Part of a small language model's weights: 0.839M parameters.
Each number is 128 + 24 x the weight over its row's rms, rounded and kept within 0 to 255. Layers, rows and columns count from 0. The size above them is the row's rms in percent of the matrix's.

# layer 6 MLP down, 64x256, rms 0.0804, rows 54-63, columns 0-255
size [ 93  98 103  98  99 106  93  97  99 108]
[[ 94  95  99  99 118 100 156 138 169 101 118  97 113 107 151 102 120  85 136 105 127 136 113 137 100 164 134 109 126 136 192 153 166 115 153  93 107 162 135 172 117 122 152 107 106 173 127  98 161 178 121 133 113 152 141 119 102 143 104 103 173 133  93 122 157 120 114  63 145 105  80 130 146 113 113 178 150 140 124 120 113  73 113 130 139 171 182  90 136 139 138 188 148 118 119 122 103 156  97 118 123 144 136 137 107 140 149 177 113 134 145 149 106  86 102 139 184 127 114 135 138 170 140 101  71 136 127 130 100 131 137 158 107 121 107 118 110 154  93 131  97 109 139  98 134 135 132 151 107  97  95 105 124 122 137 130 135 159 113 127 116  99 102 100 128 142 100 138 105 131 129 129 110  92 117 156 142 129 121 102 138 125  98 126 125 157 125  86 123 123 165 107 130 124 129 110 136 104 124 132 114 106 151 141  98 106 108 156 100 134  87 143 150 107 130 129 134 115 145  96 167 115  75  70  90 135 106 103 145 129 169 109 135 163 121 106 164 133 156 120 105 130 107 132 125 123 102 112 100 114 116 122 130 114 102 174]
 [140 109  65  68 118 111 103 151 106 122 105 112 128 163 154 101 141 151 115 162 134 128 118 120 131 109 152 140 118 172 101 138 176 108 154 201 121 139 106  97 142 109 135 140 102  89 136 129 112  98  79 121 133  49 105 116 111 123 122 153 161 113 118 137 111 113 127 135 139  98 163 143 151 136 128  83 125  83 131 131 109 124 122 184 149 160 127 150 120 121 140 122 159 110 113 105 103 138 142 139 117 151 100 129 173 119 153  82 113 152 141 158 105 134 142 148 142 112  99 125 135  97 154 141 140 136 119 127 130 140  83 143 124 154 140 110 158 133 139  99 122 121 159 148 124 129 135 106 130 131  87  99 195  93 148 137 144 110 111  74 135 133  95 169 101 151 116 145 134 133  98 119 104  93 151 106 111 147 114  96 114 130 124 100 145 136 184 142 151 121 133 120 154 117 132 117 116 159  85 125 102 114 128 163  91 147 118 138 137 121 126 134 157 121 106 103 136 143 141 110 145 128 137 107 110 179 150  96 141 128 124 118 114 147 137 115 194 102 120 123 139 153 142 131  89 130 107  92  58 100 128 145  81 144  95 141]
 [103 123 129 100 111 155 160  84 134 132 100 164 127 149 185 137 180 151 136 136 137 137 125  73 141 109 143 116 157 113 129 110 141 135 137 123  64 140 107 112 148 158 105 135 110 176 129 161 115 156 113 155 157 140 132 124 126 140 131  82 165 124 148 149 164 131 169 120 170 115 103 141  88  98 125  88 161 127 106 113 119 147  87 116 152 141  92 159 119 177 168 145 124  87 117 165 153 142 130 104 107 141 123  97 154 148 108 157  94 131  94 139 117  93  92 148 118 108 164 145 123 126 128 131 117 121 141 158 145 102 116 162 116 114 156 125 150 154 138 156 107 115 104 140 128 124 116 168 109  97 127 132 125 131 123 129 157 102 116 147 114 200 107 103 140 152 122 127 112 153 166 130 110 112 108 177 151 135 129 142 192 112 133 126 139 165  85 127 130 147 105 119 106 102 106 132 114 161 136 107 140  52 147 149 120  77 117 145 139 123 102 117 141 175 129 141 132 123 104 111 113  82 133 123 144 106  98 136 171 120 154 125 116 116 120 165 151 125 147 146 119 156  96 114 107 113 126 151 120 109 163 129 152 141 113  76]
 [156 151 110 140 101 120 163 112 104 111 163 164 127 140 128 139 167 114  94 104 132 153 104 132 112  95 148 154 128 110 133 166 153 128 165 188 106 132 129 147 137 124 112 113 132 180 101 132 168 155 111 112 139 139 177 104 115 133 167 135 117 135 114 141 127 147 143 145 133 150 141 135 118 138 145 120 121  51 130 110 137 114 123 146 137 130  82  68 165 152 119  91 112 112 158 183 121 129 163 127 141 121 135 144 123 115 160 124 142 160 143 103 125 144 121 124 158 116 172 136 115 131 173 137 156 120 105 113 129 152 117 145 141 136  93 126 101 130 101 126 146 127 158 104 134 126 179  94 117 160 118 124  81 115 132 158 165 120 122 120 132 109 150 161 159 171 110 172 124 105 143 122 128 151 134 160 149 120 117  92 100 112 167 124  78 134 183 102 171  91 100 143 127  89 115 110 106 119 152 140 152 153 128 131 128 135 116 137 132 121 126 141 167  93 107  74 122 129 106 163 164 155 124  74 167 121  94 128 115 137 164 124 100 150 180 129 120 102  98 154 106 171 103 112 114 129 160  95  98 133 122 160 113 113 130 157]
 [120 127 134 145 128 137 148 140 101 136 104 115 137 130 138 133 107 143 189 140 125  92 109 147 132 121 125 133 135  87 133 102 115 160 140  99 123 128 154 162 117 149 131 140  85 129 153  90 116 145  99 113 144 103 136 148 113 151 108 161 114 117 139 127 121 155 165 137 137 101 111 110 130 137 121  85 168 116 117 136 141 138 122 147 122 120 155 139 117 188 103 174  99 107 104 119 141 113 120 174 133 127 112 128 106 143  92 126 107 171 139 107 136 107 145 159 168 124 134 129 137 107 129 118 112  90 138 112 147 132 136 155 191 192 137  98  81  96 178 126 179 107 151 138 136 141 143  97 117 101 119 102  91 132 136 146 152 115 148 145 148 154 107 122 153 119 118 138 154 112 148 102 143 181 110 135  92 126 114 106 162 114 102 119 138 121 145 150 123 142 135 150 105 162 131 184 110 154  70 147 126 126 144 133 116 106 154 124 155 142 172 143 155 157 143 193 157 154 151 149 124 127 143 153 118 141 174 148 137 156 128 185  90  95 120 145  77  86 125 150 180 132 122 122 101 147 113 114 195 133 108 114 130 160 128  86]
 [116  90  55 157 137  88 112 165 112  94 137 145 119 166 123 117 167 125 154 162  97 102 179 130  78 121 116 100 109 139 103 127 173 129  99 111  84 166 119 150  61 117 116 128 121 102 136 112 109 150 169 139 115 140 153 142 117 125 102 138 117  82 159 118 149 177 145 154 128 131 176 124 136 126 153 155 111 112 155 138 103 133 167 105 119  95 140 151 131 132  84 179 156 106 124 123 164 117 141 129 116 109 118 116  94 109 137 100 126  91 130 108 153 143 138  84 130 121 144  67 164 101 118 129 145 146 122 137  84 159 111  76 100 116 148 112 162 125 139 142 105  95  66 105 126 132 125 148 111  79 120 121  89 161 121 113 155  93 154 115 119 159  51 116 120 125 144  84 139 155 121 134 136 117 115 144 152 120 116 139 110 118 109 116 142 135  68 132 132 165  90 125 158 132 105 153 126 146 138 132 135 159 137 148  94 122 143 135 142 127 130 108 149 129 125 128 127 115 125 134  71 110 128 136  99 129 116 100 134 149 141 159 138 142 115 139 126 124 130 129  92 133  96 112 161 115 139 143 133 123 111 142 160 125 124 100]
 [146 122  97 114 138 170 149 170  67 134 103 131  76 157 125 148 134 144 110 133 144 149 118 137 148 166 136 121 135 117 122 108 142  72 127 151  70 112 124 132 139 157 134 130  93 159 149 137 125 147 144 110 124 178 108 135 113 132 117  79  94 146  80 132 149 120 136 113 104 103 114 104  98 134 129  99 184  90 125 147 149 121  93 144 149 118 101 127 117  61 131 119 116 126 155 170 140  92 110 151 115 138 148  82 154 150  96 133 177 130 106 123 109 129 160 119 110 117 136 104 122 127 127 130 133 148 152  90 119 139 154 133  82 135  96 129 102 130  81 116 141 143 114 126 182 132 116 163 118  89 140 134 110 125 101 152 142 169 127 145 103 109 156 106 164 134 118 168 115 133 149  58 109 110 141 124  86 111  98 111 141 118 167 110 123 126  88 145 101 126 150 133 171 130 129 121 130 100 160 124 127 108 125  96 132  98 157 151 142  92 169 104 164 122 139  87 138 150 168 129 121 125 117 127 116 122 113 116  94 146 128 108 125 130 122 137 168 144 153  88  60 108 144 107 121 146 129 128 172 132 171 124 133 122 160 142]
 [142  96 153 116 130 128 128 152 144 146 135  93 151 114 107 124 108 107 116 105  93 112 136 126 108  94 130 118 146 128 169 153  94 108 129 137 117 129 108 148 125 129 120 179 157  90 102 114 131 150 118 127 130 137 145 119 141 113  78 105 136 104 135 100 102 157 141  98 150 146 126 109 140 130  92 200 128 149 130 104 112 165 120 104 156 128 121 118 153 129  85 143 161 132 107 119 121 112 106  89 144 165  98 155  82 122 161 129 107 139 100 129  87 131 141 121  83  92 147 123 156 121 148 152  69 141 150 158 128 120 158 101 121 102 148  73 175 178 115 117 115 107 178 117 152  85  99 143 100 100 109 115 118 131 110 111 142 119  94 152 122 130 162 120 129 116 153  76 141 141 163 139 115 125 142  87 127 105 126 108 142 113 190 131 117  99  78 117 175 125 126 119  82  84 137 121  85  75  89 131 122 132  92 131 134 102  94 116 134 142 104 112 102  90 121 118 139 184 160  93  93 127 109 118 162 125 137 170 136  93 128 105 103 118 114 130 133 116 131 137 134 112  83 145 110 122 168 115 127 100 120 130 106 135 117 114]
 [156  92 129 140 120 113 106 107 142 149 132  54 130 121 129 119 155  81 131 121 141 163  90  98 120  87 127 139 131 138 120 100 155 127 113 103 120  97 126 118  93 125 141 140 125  87 116 106 143  88  96 171  81 132 109 135  76 137 114 149 161 119  86 139 120 152 111  86 147 159 137 151 164  79 126 127 103 158 183 135  98 125 127 114 125 158 111 120 117 146 129 116 147 152 101 110 124 162 117 122 152 158  94 146 119 102 150 135 149 124 114 148 104 159 157 118 191 131 140 122 143  34 119 126 117 105 100 149 141 174 135 158 143 147 107 111  72 149 134 122 122  76  83 105 139 109 143 151 130 151  99 115 146 115 102 124 133 134 156 138 133 119 130 128 121 118 129 112 135 117 143 130 131 126 114 110 109 101 113 140 145  84 147  89 131 104 140 142 106 137 115 105 105 129 133 122 158 103  94 128 141 195 117 138 131 156 111  99 132 114 152  90 127 126 142 170 129 169 173 115  76 134 123 179 156  99 132 162 120 103 142 111 126 139 107 109 156 144 167 118 111 104 121 116 119 135 179 140 114 176 120 116 120 139 142 121]
 [117  75  74 117 137 129  79 168 121 171  83 164 120 129 186 110 147 139 131 142 106 122 134 118 128 148 116 134 135 172 120 154 138 160  95 127 163 115 114 102 112 150 143 143 153 152 147 104 120 110 155  95 115 104 108 137 115 124 153 101 172 148 106 125 110 132 119 119 129 138 117 120 115 127 112 119 132 200 146 140 130 109 131 149 148 125 106 139 152 143 145  72 162 130 128 111 104 159 122 145 119 110 161 148 150 105 117 145 129 149 152 119 183 148 140 145 111 137 146 138 139 135 139  97 137 143 172 134 139 117 101 103 142 194 126 144  58 117 130 122 136 160 143 164  99 130 118  78 147 153 171 164 120 105 115 123 118 130 139 125 131  77 131 154 125 136 138  95  80 148 145 121 144 130 121 110 140 129 112 138 172 155 133 114 104 133 115 140 113 147 120 110 175 136 133 137 135  64 157 161 124  93  70  94 146 103 169 100 103 126 125  88 141 124 104 138  92 128 107 151  93 180 121 134 135 138 131 107 129 122 147 138 135 143  83 135  50 126 136 177 151 119 156 129 126 136 153  93 121 134 114 113 112 115 131 136]]